Weights of a small GPT-style language model, trained from scratch on English Wikipedia: capped logits.
Each number is 128 + 32 x the weight over the matrix's rms, rounded and kept within 0 to 255. Layers, rows and columns count from 0.

# layer 5 MLP up, 1536x384, rms 0.0531, rows 643-695, columns 256-319
[[155 197  62 119 101 113  55 148 161 107  75 150 130 141  92 104 141 193 148 121  70 108 115 183 129 133 143 195 161 123 166 137 138  94  99 166 124 132 132 127  80 111 113 135 157 158 138 156 103 119 135 109 111 160 181 177 128 163 124 127  89 149 111 137]
 [140 173 169 158 128 162 108 181 119 126 132 123  92 150 130  85 162 105  99 124 133  93 151 133 143 160 129 172 136  76 147 134 135 117 135 168 146 149 165 112 143 138 141 136 114 174 121 159 128 160 146 138 144 163  84 159  83 140 129  45 111  95 168  95]
 [181 119 116 125 155  72 121 140 120 109 170  96 154  97 141 135  90 159  85 123  73 106 120 198 122 180 167 181 152 119 140 105 119 152 122 158 103 185 125 208 147  93 142 177 159 146 158 145 172 151 119 116 117 149 141 144 155 155 128  86 146  59  71 138]
 [105 189 102 167 109 177 137 162  65 121 147 125 102 102  71 115  95 127 137 114  79  77 142 128 157  66 110 155 158 176  72 140 137 184  75 142 117 163 170 181 111 166 113  73 114 171 117 156 201  85 177 174 163 174 122 115 156 137 117 134 111 119  83  80]
 [134 146 186 121 147  78 127  55 113  68 124 198 195 100  74  97 186 125 132 113 125 144 153 121 130 148 163  88  89 151 140 139 137 133 145 117 149  93 161 172  97 131  85 158 100  92 134 124 113  95 111 105 140  76 200 181 152 208 142 148 163 109 126  89]
 [136 183 147 161 119 127 103  98 130 180 124 161 152 121 118 116  63 133 109 131 112 145 134 114 139 114 122 156 151 108 149 151  94 140 101 139 140 103 117 146  90 202  92 165 115 133 133 143  98 139 129 151 178 183 120 132 138 205 124 127 127 114 119 120]
 [ 83 167 144 130  98 105 107 142 185  36 112 155 158  85 110 138 136 140  84 117 134 144 155 121 144 157 160 118 112  99 103 148 119 136 145 123 129  94 125 125 115 171 157 107 106 138 125 127 197 122 147  80 117 149 111 114 127 145 127  66 162 137 105 182]
 [122 175 161 145  90 133 141 100 107 142  34 109 154  96  83  95 101 133 127  90 119 140  40 129  73 133 126 188 129 121 159 109 125 128 141 121 150 123 179 198 133  91 101 176 142 169 115 160 101 124  72 121 154 109 130 170 123 143 159 102 157 127 100 152]
 [139 143  79 178 155 138  26 115 138 142 188 126 137  75 138 102 150 165 114 137 155 117 130 145 101 100 103 158 106  79 100 126 155 182  70  93 144  41 154 121 116 124 151 174 149 136 144  76 140 166 155 109 123 196 158 181 122 179 142 179 108  95 141 147]
 [169 104  76 162  81  91 122 114 144  60 122 143 112 119  79 127  74 115 125 135  62 126 184 119 102 120 120 120  66  85  97 143 101 116 134  83  84 104 181 110  85 130  86 133 150 159 148 154 149 135 147 155 164 153 151 155 178 123 135  87 125 164  64  71]
 [132 121  91 153  94 131 123 135 123  81 142 152  69 150 151 106 117  42 113 107  99 158 101 135 141  85 155 127 173 147 135  88 112 205  20 145 175 154  95 144  87 115 109 154 146 136 130 104 169 123 177 189 116 185  96 107 107 171 125 123 129 136 128  64]
 [185 181  63 122  98 100 100 103  98 107 164 180 135 121  85 180 145 194 118 124  81 143  74 131 163 102  82 159  85 101 147 126 142  90 119 149 125 152 188 129  56 145 186 102  49 155 142 105 104 185 149 156 149 115 146 160 141 160 133 132 149  77 143  91]
 [132 119 101 134  62 181  99 191 130 101  93  99 128 110 114  76 102 157 112 103 158 108 134 190  98 134 188 193 145 109  55  74  51  85  94 186 104 155 135 110  91 130 135  95  90 102 158 207 178 130 118  82 120 138 113 112 161 179 164 118  79 141  80 149]
 [179 111 118 124 187 122 116 125  92  56 190 132 144 101 128 145 130 160 111 138 137 130 104 147  89 128 158 121 129 146  91  96 128 186 112 111 102 119 148 138 107  75  79 155 128 150 139  81 108  80 120 114 133 136 140 150  77 154 104 126 137  98 117 100]
 [173 156 159 200  54 108 113 138 106 140 120 140 112 108 143  96  83 132 107  84 153 139  79 141 135 141 203  98 143 130 123  70 111  97 153 151  45 118 168 144 132 181 112 112 115 126  82 124  92 125  98  95 117 132  95 137  99 128 101  64 105 154 102 110]
 [ 93 156  84 156  88 132  61 123 121 166 164  89  72 111 165 141 125 123 160  99  97 116  40 217 118 153  88 139 117  94 127 140 142 138 131  86 151 113 117  75 154 134 156 126 109 102 133 131  82 102 181  73 133 144 139 205 191 124 136 215 165 130  70 126]
 [ 78 147  87 132 145 177 153 143 134 114 158 120 128 121 183  97 112 139 182  98 136  95 114 100 134 166 112  92 152 100 124 139 132 107 152 171 124 165 143 177 165 135 173 154 138 102 133 132 106 171 141  97 127 120 102  96 157 105 108 146 148 123  69 101]
 [127 139 132 152 142 191  89 107  80  75 153 113 102  94  94 125 104 101 103 120  99 121 140 214 142 128 160  94  70  82 181  53 150 138 125 126 149 153  84  84 141 132 129 107 116 141  94 201 102 164 175 118  96 120 206 140 142 126  90 134 114  91 180  92]
 [104 107 106 132 143 189 140  90 140 137 127 145 144 120 174  92 138 155 175 111 110 118 104 180 114 177 168 153 142 134 147  90  47 135 189 127 163 145 123  77 104 197 128 192 122 123 209 108 135 146 173 109 185 139 152 115 128 127 135 147 122 130  77  99]
 [118 115 126 161 108 137  87 195  90 130 135 186 123 144  98 163 104 168 145 143 126 166  51 109 167  98 101 169 200 165  74  91 141 159  76 110 138  94 133 119  95 171  86 163 162 156 169 107 157 186 137 160 129 126 102 173 143 166 181 114 159  42 182 150]
 [159  94 102 164 162 148  96  90 121  87 116 108 125 116 142 177  82 157  84  94  84  78 124 163 116 115 119 107 130 140  76  69 131 150 152  99 113 148 173 135 111 110 167 171 133 119 126 124  78 108 106 134 146 157 120 130 178 138 127 114  84 105  66 119]
 [122 121 113 123  62 145 140  81  75 168 105 125  71 133 107 108  67 163 158 136 125  95 109 185 137  98 129  83 102  87 147  99 158  88 162 116 155 133 106 109 110 137 150 175 140 150 175 126  84 132 179 104 206 171 121 161 116 192 181 180 138  87 125  94]
 [153 121 136 141 139  97  75 168 130 135 163 118 136 127  94 166  75 143 121  62 122 162 100 114 115 140  88  95 133 129 123 143  90 125 143 128 180 162 171 106 130 103 151 111 153  87 149 148 126 182 135  98 117 170 136 171 129 121 126 135  61 125  89 113]
 [ 79 143 118 164 127  59 127 146 113 122 146 186 131  89 106 137 118 175  76 175 144 108 137 126 144 145 125 130 129 179  89  82 149 105  98 139  71 120 149 140 178 168 113 214 151 134 184 130 110 159  95 110 102 144 129 152  92 196 173 113 138 115 131 114]
 [113 117 122 171  99 150  83 134  91 118 107 119 104 154 120 128 121 162 141  94 121 112  81  87 142 142  78 120 149 159 149 119 145  87 126 139 115 145 128 131 117 115 197 111 152  95 114 139 107 217 139  55 140 128 119 186 176 152 110 133 104 150 108 114]
 [119 113 187 151 128 164  60 113 120 142 125 112  71  56 134 181 152 137  39  61 149 116  94 163 161 119  96 173 139 123 182 173 127 179 155 171 158 170 136 102 135 100 123 114  97 125 127 164  71  95 172  58 124 120 162 167 106 162 124 116 218 123 104  80]
 [ 89 175 137 164 165 151 121  57 186 145 103 104 133  92 104 145 118  96 147 101 112 177 119 135 143  88 154 156 142 137  72 101 174 109 111 136 124 112 122 142 127 194  83 155 125 124 191 176 151 116 155 149 108 129  97 120  88 147 158 161 157 115 142 128]
 [171 154 162 171 135  97 116 135 137 126 157 131 107  84 115  76  47 144 142  93 107 108  76 112 149 120 145 124 101 127 157 117 109 110 107 191 112  61 132 103 170 142 115 145 107 139 126 130 184 120  92  62 163 149 130 104 104 170 126 131 101 131 125 140]
 [166 114  95 115  76 128 121  79  91 122 144 118 162  79  67 130 128 160 142 126  85 118  34 157 153 147 185 178 101 194 130 134 142 137 114 178 102 146 189  90  85 145 122 141 143 166 163 123 185 120  89 142 107 102 165 136 154  80 136 168  78  96  85 121]
 [137 109  89 102  80 106 138 173 158 100 132 156 124  88 159 135 157 124 142 112 106 130 125 115 136  97  99 206 160 168 133 141 101 132 101 159 126 194 113 121 137 151  96 163 114 129 148 112  80 124 149 109 113 133 121 148 132 174 173  81  81  66 113  78]
 [160 126  79 145 184  72 122  98 160   0 131  90 108 127 141 138  77 112  71 102 105 171 155 121 128 116 151  92 116 170 104 109  58 210 133  96 101 134 137 119  80 109  59 186 156 164 147 128 138 126 142  89 103 144 121 125 156 132 108 136 109 136  89 158]
 [200 151  61  77  91 176  93 172 102  78 131 164 118 134  72  88 177 102  64 107  90 153 123 113 117 125 169 171 141 162  88 151  93 133 110 102 130  75 146 102 138 126 124 100 175 109 170 142 140  92 115 133 127 123 162 158 133 104 148 116 144 141  58 165]
 [149 151  78 164 135 133 139 103  84 101 142 150  64 144  71   9 153  91 142 129 140 134 126 168 108 150 151 192 138 154  94 119  86 105 112 107 117 154 139  53  97 174 154 139 100 161 113 124 116 117 140  93 147 123  97 116 151 141 181 141  74 134 118 103]
 [ 98 166 120 101 108 159 126 157  86  91 150 144 133 170  84 114 122  78  69 119 148 114  91 145 108 135 108 100 101 101  52 115  99 127  88 143 116 143 176  81 124 115 141 167  55 124 179 151 167 176 112 131 141 138 161 135 100 176 140 128  50 110 104  66]
 [128 158  86 124  79 101  93 191 111 117  88  71  89 122 144  35 143 139 103 131 108  88  86 128  91 192 106 116  61 124 135 148 148 204 144 132 160 123 149 103 214 120 147 150 161 129 124  98 123 140 142  97 219 108 136 136 131 155 220 111  94 110 150 136]
 [ 83 167 122 152  70 122 116 104 124 111 115 160 151 150 151 117 104 147 188 101 165  96  69 148 208 177  76 143 136 135 102 142 125 117 108 126 121 171 100 146 109 200 133 166 145 138 147 121 195 152 136  68 129 140 153  94 131 139 190 165 160 139 154 132]
 [166 128 116 106 123 171 120 152 111 129 125 157 114  48 179  87 149 158  26  99 213 163 162 188 157 153 108 122  87 112 100  43 166 130  67  93 131 133 175 147 151 138 150 129 130 150 136 158 126 218 170 129 192 191 168  94  94 160 131 100  92 114 136 129]
 [ 99 127  82 134  86  95 177  92  93 120 113 132 107  90  63  82 120  88 180 114 151 182 104 163 174  82 169 113 115 142 155 152 123 123 116 135 125 163 124 115 145 157 133 108 105 132 147 174 139 162 151 143 119 142 114  94 143 142 101 139 131 140 108 144]
 [ 67 199 120 133 122 145 139 116  88 115  98  89 102 107 166  42 138 138 135 138 131 111 121 156 127 147 144 179 125 116 171 103 114 136 132 127 175 155 143 109 110 111 119 171 134 114 124 121 125 124 154 101 127 170 145 141  49 148 198  97 144 127 145 109]
 [144 114 146 172 135 140 117 107 159  97  70 163  69 150 135 107 131 176  96 137 146 135 137 161 118 117  72 161 177 165 132 121 107 190 153 114  72 134 165 132 104 164 127 146 128 103 117 163 163 137 120 125 127 130 125 140 130 167  95 145 171  94 121 124]
 [154 119 135 177 128  87 137 107 136 105  98 179  70  36 146 144  82 202 127  60 101 123  45  83 121 179  81 175 113 100 170  71 117 127 152 152  81 109 134 107 177 149 133 156 107 145 132 102 197 167 175 187 100 188 143 116  98 130 117 158 122  79 113  65]
 [150 123 126 124 145 141 126 144 162 163 150 108 128 108 140 106 151 122 127 104 111 104  71 166  89 128  80 160 182 159 135 123  86 126 122 158 167  89 145 136 119 138 165 180 161 176 148 186 120 163 136 160  78 142 140 119 156 113  79 111 163  38 160 124]
 [191 165 120 137  98 118  77 140 110 124 127  72  55 135  90 153 130 131  78 153 119 152 136 135 145 121 100 184 108  90 148 172 156  87 106 189 146 128 160 124 134 133 130 129 128 208 139 121 145 155 154 118 174 179 163 205  96 178 208 145 126 130 122 148]
 [121 114 108 135 100  93 107 139 130  76 129 156  66  43  96 132 143 120  80  89  98  65 159 210 144 147 162 121 126 154 101 157  89 144 113 139  65 125 173 131 108 146 158 125 132 148  77 152  93  92  46 109 139 105 115 126 182 185 154 112 117 140 118 101]
 [162 104 155  82 111 103  94 216  76 113  76 137 148 123 140 136 103 101 123 108 122  68  60 107 193 128 174  75  75 108 103 139 127 155 160  95  92 148 126 133  79 130 127 141 126 123 148 146 128 174  87 139 175 129 136 148  92 115 124 130 101  72 113 142]
 [151 112  93  84  71 139 108  97 150 143 147 138  50 127 192  79 173 142 143 125 156  70 151  95 177 138 161 158 155 115 202 128 131 165  87 150 139 159 143 149 108 168 142 156 110 117 167 174 117 156 154  95 138 135 182 121 105 108 136  92 206 134 131 110]
 [114 115  54 123 140 114  99 156 163 117 147 160 167  85 120 167 100  82  49 125 185 128 128 117 142 159 163 191 144 127  85 138  94 124 132 197  71  98 125 142 189 132 116 177 151 130  93 105 144 140  83  81 156 120 154 138 111  88 130 126 121 109 127 103]
 [146 139 108 192  68 112 152 188 107 111 121  51  55  96 159 133 104 119  66 122 149 142 113 177  93 126  67 133 111  82 112 156 116 123  66 184 152 125 170 185  95 115 148 159 141 137 141 161 119 137 153  75 153 214 107 159 156 129 109  94 140  85  69  97]
 [109 152 108 109 118 123 130 115 115  85 114 119 145 143  86 151 103 109 154  86 123 102 163 156 112 139 162 147  93 184 111 126 169  84 116 124  44 138 133  91 184 122  64 137  63 100 155 139 166 153 151 143 170 202 185 105 121 138  86 153  72 150 128 115]
 [130 158 163 113 106 134 111 134 110 137 107 147  89 135 136  92 167  89  89 113  40 150 166 111 109 131 126 160  81 112 106 134 117 171 109 149  41 131 110  68 126 156 172 155 177 158 136 160 118 144 106  99 125 154 153 149 118 176 130 147 101  44  97 122]
 [197 136 121 100 104  99 118 167  87  95 144 156 106 119 117 132 164 126  89 101  90 173 143  88 185 190 121 147 160 121 129 125 158  99 144 116 122 105 159 142 123 143 146 142 125 124 112 243 188 149 128 112 123 118 177 106 120 152 189 139 138 177  98 139]
 [130 100 122 170 146 155 111 174 123 139 128  78 153  93  98 126 163 151 121 141 129 100  94 157  92 172 126 157 109  95 150 114  98 133 127 140 107 195 123 126 111 171  96  97 118 114 126 140  82 172 114 163 132 147 137 139 153 143 147 115 160 124 137  81]
 [183 163  79 149 158 187 140  59 125  91 156 118  93 116  50 163  85 112 158 128 103 133  78 107 175  94 113 192 108  74  63 145  93 118 151 111 154 107 113  97 134 117 112  97 130 132 129 171 203 135 131 161 158 149 102  93  92 130 157 128 126  98 103 111]]
# layer 5 MLP down (transposed), 1536x384, rms 0.0492, rows 643-694, columns 256-319
[[ 80 124 117 119 159  98 142 133 126 146 117 172 168  59 124  66  70 138 135 164  86 132 146 105  64 120 128 131 101 100  40 131 126 187 123 143 146 143 143  79 161 146 142 159 131 157 114 114 125 154 127 147 138 103 119  77 124  90 105 115 146 193 121 141]
 [102 146 146 123 115  93 146 112 139 108 160 126 172 165 134 144 114 125 158 116 146 129 122 137 185 108  80 137 119 131 138 137 107 146 122  88 154 129 123 130  86 131 114 146 129  89 116  88  79  66  92 120  66  82 109 118 150  87 108 162 119 123 119 145]
 [143 190 106 131 173 119  85 202 124  72 170  99 139 117  97 166 134 124 126 116  64 126 101  96 143 105 114 198 134 154 144 131 131 114 115  78 117  99 123 117  87 109 141 117  99 123 153 181 153 141 117 189 109  92 146  87 142 179 104 125 110  98 107  77]
 [122 156  97 147 106 111 195 149 175 166 124 176 123 140  95 155 108  60 119  92 148 136 155 107 119 148  98  92 116 111 120  91 186 123  94 122 161  71 147 166 160 162 124 126  94 139 158 160 138 108 167 238 130  90 166 138 149 160 118 118 128 131 172  61]
 [163  94 127  24  92 145  49 137 141 120  44 137 145  28 149  75 112 220 125 165 167  60 147  97 159 105 145 116 144  45 100 178 169 128 159 109 152 120 179 115 149 122 124 152 132 100 124 128 122  67  98 114 111 125 131 180 100 118 111 123  99  78 147  86]
 [174 140 135 125 152 103 128 209 129 133  94 122  71 111  91 108  61 139 118 149  96 112 161 101 134 182 120  82 110 156 106 143  77 132 134  52 128  78  77 151 127  89  71 197  45  79 136 103 129 138 115 107 117  87 153  42 107  98  73 154 123 137 101 126]
 [181 108 106 103 108 152  90 110 107 177 112 101  52  90 155 132 148 180 158 135 154 150 116 108 129 125  97 157 142 128 114 132 116 156 255 131 136 154 136 136 104 177 174  86 137 140  99 112 134 123 135 100  89 154 166  86 141 128 134 100 150 168 124 128]
 [111 174 172 137  51 124  86 147 123 128 130  77 173 157 105 101 110 123 108 148 116 161 168 149 149 144 115 110 170 105 104 118  75 157 143 106  56 120  73 185 131 196 142 143  92 178 101 118 113 107 116  80 133 129  89 131 133  98 159  86 131 158  70 198]
 [134 110 115 166 139  94 173 119 141 135 110 105 135 156 124 125 103 132 147 122 106 157 132 117 141 128 162 139 162 122 118 145 107 106 142 147 182 137  77 153 133 157 120 100 131  64 105 121  83 100 139 136 144 156 128  93 114 122 150  84 144 130 145 105]
 [102  66 137  81 103  96 132 119 119  47  91 150 146 140  96 126 103 144 149 138 121 161 107  84 126 135 112 109 100 177 118 209  87 140 121  85 165  71 123 131 131  69 156 108 166 148 131 168 158 156 146  94 107 101 138  96 139  75 143 120 164 177  80 103]
 [ 91 180 105 174 121 138  72 101  92 189 127  95 185 192 153 143  96 141 148 152 118 166 101 168 132 214  81 131 111 128 117 126 123  91 172 102 137 152  78 114 124 187 143  96  74 148  88 128 120 108 148 124 119  97  87 163 152 135  76 113 198 160 145 131]
 [ 86 136 206 130 113 145 107 132 152 114 147 129 136 127 152 178 129  98 115 159 142 133 121 134 100  88 140 138 136 114 166  87  88 133 157 125 180  76 100 144 106 147  71 141 101 153  70 112 110 143  57 173  79 161  77 152 111 149 120 136 106  61  51 117]
 [146 138  89 149 125 155 135 159 180 104 118  72 125  88 144 102 150 101 119 106 140  85 116 144 101 127 151 163 158 193 122 129 122  73 126 139  87 156 154 165  94 142 173 126  80  96 115 134 133 191 143  79 166 138  87  78 161 175  58  83 208 141  97 175]
 [134 175 123 144 116 145 136 135  73 113 149 148 104 159 163 123 155  94 130  85 141 126 158  94 169 131 160 146 102  76 145 124  93 122 131 121 106 152 128 109 148 145 170 150 193 178 110 145 138 168 150 170 122 146 147  77  98 164 189 138 123 141 201 128]
 [208 142 149 139 100 190 138 113 135 176 150 125 159 136 144 147 110 130 132 109 131 159 150 156 157 158 103  97 124 141 114  98 159 130 117 113 130 154  83 163 149  97 127  89  85 130 134 111 142 114 114 157 196 178 109 130 182 124 125 140 145 119  99 151]
 [130 156 131  88 121 125 133 144  98 102 154 170 140 130 157 147 123 136 155 112 181 152 140 135 137 120 141 152 170 122 127 117  31 117  70 152 148 114 165 189 112 124  93 151 129 187  88  84 142 150 129 160 123 116 105  93  93  90 106 111 141 101  98 105]
 [ 91 148 120 140 101 123 127 114 183 152 138  71 140 106 150 121 123 146 116 186  95 127 128 112  89 121  98 122 117 111 126 150 107 177 176 111 156 130 136 110 110  83 143 117 139  49 145  95 119 151 118  96 109 152  88 145 114  85  80 112 140 120 100 173]
 [143  88 171  83 111 172 140 201 113 135  61 202 134 153 104 159 113 149 162 129  98 156 121 111 170 112 198 162 156 140 193  35 119 180 186 126 120  99 107  89  58 174 151  32 175 204 126 134 150 102 119 178 117  57 162 205 191 146 104 167 134 178 197 133]
 [158 151 175 136 165  85  78 178  97 186 120 154 152 118  27  82 141 118 128 112  67 112  66  97  86  95 122 106 122  87 150 109 137  83 129 121 123  66 134 172 131 113 133  84 106 102 137 141 122 162 130  94  91 110 160  98 124 142 138 151 122  97 135  89]
 [123 228 138 166 139 134  92 138 145 110 105 195  95 139  87 124 151 188 147 153 141 141 122 115 168 156  71 142 154 132 147 141 139 121 161 145 146 162 187 122 147 102 134  43  98 174  95 138 115 130 123 169 127  95  70 137  89 139 138  98 106 145 134 165]
 [123 117 115 124  96 146 115 161  83 149 120  99 114 178 119 111 172  83 164 161 197 126 111 127 124 125 164 176 125 149 207  96 124 103 116 167  90  75 151 114 176 107 113  52 136 114  94 162 126  96 116 132 129  96  98 123 107 110  65 140 113 117 168 152]
 [120 214 106 163 176  93 140 130 120  66 208 166 107 139  67 113 124 137 106 133 122 127 151 119 144 107 109 114 117 114  78 175 147 132 108 173 100  94 121 134 131 141 111 163  94  89 145 124 191 137  97 153 151 158 126 103 154 140 107 164 158 105 111 128]
 [ 43 121 115 150 148  97 178 113 113 122  97  87 116 147 100 140  67 152 115 124 194 115 118 158 162 138 119 194 110 143 126 113 169 156 125 170  89 180 155 132 158 108 116 123 137 156 163  70  45 134 158 118  99 128 111 109 127  94  78 105 109 144 125 132]
 [119 106  90 134 136 112 107  94 155 140  96  93 140 186 102 151 128 111 114 105 112 149 102 136 122  92  89 142 119  86 121 171 108 151 142 114 142 117 126  98  53 117  56 138 136  99  82 162 138  81 131 161 118 187 128 137 104 154 147 172 171 120 139 171]
 [174 148 188 123  95  35 131 103 125 150 113 169  86 123 142 109 134  72 111 109  89 134 111 140 159 153 150 162 155 115 103 117 158 112 101 116 138  87 148 120 138 151 127  71 206 142 144 156 178 109 105 133  83 143 122 139 112 138 144 108 200 121 147 148]
 [130 169  65 126 118 114 167 152 103 177 139 118 173 145 134 134 143  85 138 119 200 126 151 177 108 121 149 102 149 115 183 103 187  75 151  97 129 138 151 119 192 125 158 129 164 109 127 171 209 164 129  94 135 155 102 110 167 172 130  88 112 136 194 156]
 [ 95 106  65 117 105 119  96 105 113 174  82 204 141 141 146 159  84 102 147 215 136 103 117 136 167 110 150 180  69  83 143 128 186 129 129  80 116 206 115  94 109 244 123 129 121 155 144  75 112 126 120 130  68 159  59 141 133 125 129 144 121  92 104 106]
 [105  82 120 103  94 151  95 116  96  85 123 112 126 144 127 130 114 128 145  82 206 153 105 118 122 159 116 113 109 123 139 121  86 160 138 127 113  95 140 114 146 114  91 135 136   7 110 134 116 158 119  72 129  92 134 160 146 127 138  84 116 102 109  91]
 [135 141 129 114  91  98  84 185 166 102 115 130  91 172 124  44 150 119 121  98 126 111 150 131  98 119 139 189 119 165 140 142 152 167 139 145 125 131  89  76  67 112 127 166 133 101 147 186 101 130 168 111  91 132 126 114  74 146 120 198 149 119  72 129]
 [145 130 114 174 131  66 144  77 112 139 169 110 125 124 168  92 106 131 122 126 141 146 140 131 146 138 164 198 115 119 155 103 149 151 114 140 103 171  66 142 143 148  96 102 116  87  96 113  87 128 101 113  84 128 173  91 146  65 125 129 190  87 169 143]
 [101 132 119 106 124 151 131 129 101 209 101 124 118 131  76  88 103 147 187 151 149 121 164 141 116 134 107  91 139  84 145  76 144  84 103 136 126 162 122 135 162  97 149 135 113 105 133  94 122 134  88 101 117 106 108 143 109 161 120  93 130  88 146 101]
 [145 114 164 145 172 146 148 150 134 190 170  38 197  99 170 196  90 204 182  85 145  73 121  95 123 109  58  86 123 173 152  94 141  73 141 156 115 174  81 140 155 176  36 157  89  99 178 109 105 137 118  77 116 115 136  87 113  93 105 138  95  96 149 122]
 [160  70 122  95 107 164 190  70  97 184 139 111 129 136 145 113 201 118 140 121 144 137 117 153 153 104 154  83 157 116 119 108 100 141 160 136 165  92 116 139 197 166 132 164 181  83 112 136 132  78 132 118 112 146 121 116 105 101 173 107 149 146 119  92]
 [106 161 104 103 111 168 111  70 151 137 122 179  97 183 130 110 117 155  91 109 172 149 134 148 112 150 151 108 159 109 131 155 149 121 179 150 185 168 152 190  89 117 132  99  91 119  80 136  94  73 107 127 129  50 118 111 127 157 111 154 113 164 185 146]
 [150 131 126 118 112 128  87  61 172  92  87  99 108 112 126 123 172 175 128 191  44 153 118 192  85 131 139  68 116 136 118 131 121 102 168 100 144 143 104  23 119 105 192 183 140  98 111  84 142 139 122 133 188  64  75 191 102 130  89 150 104  80 111 111]
 [136 142 158 118 118 112 109 114 158 182 137  72  83 135 133  75 135 145 119 163 122 130 144 102 165 144 206 139 135 164 183 172 194 211 120 153 190 173 143 104 100 134 144 162 155 120 108  88  73 130  78 144 109  57 139  84 152 145 138 130 161 121  95 137]
 [ 96 114 157 188 126 119 130 181 111 117 147 108  88 120 124 150  94 147 134 141 127  96  92  98 185 151  98 163 169 138  74 124 127 113 107 109 133 138 159 146 159 115 113 111 145 124 108  94 137 105 164 127 105 101  89 157 106 191 134  76 190 137 129 126]
 [141 121 134 146 123 149 177 114 172 130  92 108 129 153 125 129 145 149 143 101 110 136  63 129 108 141 164 101 164 136  95  95 141  89 137 165 181 155 143 123 106  94 164  62  99 128 116 134 134 122 166 149 102 148  71 120 124  95 133  98 102 140 124 146]
 [117 124  77 180  79 153 105 151  82  82 124 149 148 138 187 119 100 178 175 169 108  92 144  90 120 127 138 130 171 152  96 116 169 119 104 124 141 127 142 108  97 146 100 143 123 156 139 158  62 137 123 122 130 147 115 119 155  89 148  65 118 101 120  79]
 [ 93 125 163 138 107  92 128  89 139 129 125 161 152 131 103 161 185  84 141 155 139  95  82 145 112 109  85 132 111  65  88  88 140 111 174 122 175 108 141 147  67 123  69 134 140  98 133 153 136  98 109 156 122 103  97 126 145 143 125 154  87 125 150 155]
 [ 85 129 104 105  89 114  44 190 164 136  97 127 141 226 108 109  70  71 109 156 135 137  99 171 126 117 120  78  79 110 106  97  54 115  70 127 119 143 150  93 165  65  81 119 184 108 141 104 157 128 121 131 128 113 108 165 109 112  45 154  82 163 145 158]
 [ 97  76 110 158 109 112 110  61 168 125 116 143 168 136 128 180 130  88  79 165 111  56 138 179 134 167 136 133 191 146 128 111 119 141  93 156  93 156 116 131 121  91 133 137 132 131 159 154 101 121 155 129 121 100 131 127  56 116 127  99 117 117 104 144]
 [133 118 124  80  62 123  86 132 107 158 191  85 138 118 154 197  75  87  84  99 140 155 158  98 197 102  99 117 156 147  67 126 157 161 154 137 135 170 153  99 143 115 153 114 111 119 132 136  51 152 116  89 144 140 137 134 164 118  55 163  91  99 148  98]
 [142 110 179  65 179 110 158 177 152  95 132 157 130 138 124 118 159  73 123 117  99 137  99 180 193 139 103  81 173 139  44 165 181 155 145  98 162 140 144 130 143 118 129  94 181 131  98  83 125  80  71 132 117  98  97  33  54 123 156 149 144 146  68 110]
 [147 119  88 138 124 134  89 113 146 110 164 116 180 141 180 130 101 178 114 132  83 104 132  83  98 164  94 121 164 112 166  95 122  89 175 117 147 143 170 142 112  83 140 100 122 108 133 106 135 123 116 118  99 174 160 122  92 127 110  59 123 120 127 143]
 [164 157  91 120 142 146 169 120 111 134 148 162 136 143  83 122 142 136 138 109 132 109 139  83 121 107  90 148 157  74 179  96 127 141 165  98 155 115 113  75 120  86  92 117 112  81 111 134 156 158 110 145 117 132 148 115 157 116 142 152 165 138 152 117]
 [112 161 159 112 119 130 198 126 110 134  93 152 156 124 122 141 154 125 150  67 113 124 165  95  97  83  78 104 137 183 115 103 167 145 113 104 106  94 138 122  60  93  85  72  33 110 139  82 101 134  64 151  93 180 115 104 162  96 127 175 132 133 136  92]
 [102 114 160 100  93  93 164  94  73 102  88 172 129 154 118 163 152 117 160 138  94 107 122  93 199  88  86 156 126 127 137  95 109  88 135 154 151 124 127 110 128 130 104 125 119 127 120 171 131 134  83 138 123  82 148 109 150 114  95 136 125 160  97 113]
 [117 133 181 128 112 147  85 108 129 154 103 124 128 156 132  84 160 105 107 190 174 164 135 112 154 112 145  90 169  44 106  98 120 162 133 130 179 154  97 183  68 119 173 135 194  89 156 180 119 143 117 127  95 113 125  99 100 130 133 153 131 194  80 128]
 [ 97  85 157 111 116 156  99 153 204 104  93 132 135 152 127 102 135 123 135 130 168 124 147 147 158 199 128  83 207 134 143 102 122 125 115 108 163 158 110 124 132 143 134 132 159 149 144 148 113 121 131 104 130  52  79 149  83  79 112 133 104 102  87 162]
 [ 69 146 125 192 158 126 220  93  92 125 127 101 102  70 101 157 141  69 140 138  80 116 134 192  99 171 151 117 127 126 121  89 100  89 121 126 148 170 157 124 145 179 128 134 111 151 124 114 145 136 174  80 138  50  98 158  98 145 113 129 110 134 111 160]
 [105 139 115 140  83 127 152 184 101 149 156 181 111  89 117 144 127  96 117 160 125 106 142 145  96  75  90 167 164 168 100 128 147 140 146 120 137 105 113 111 175  68 112 123 176 109 158 137 100 152 133 113 171 108 119 134 112 137  78 170 154 137 152 175]]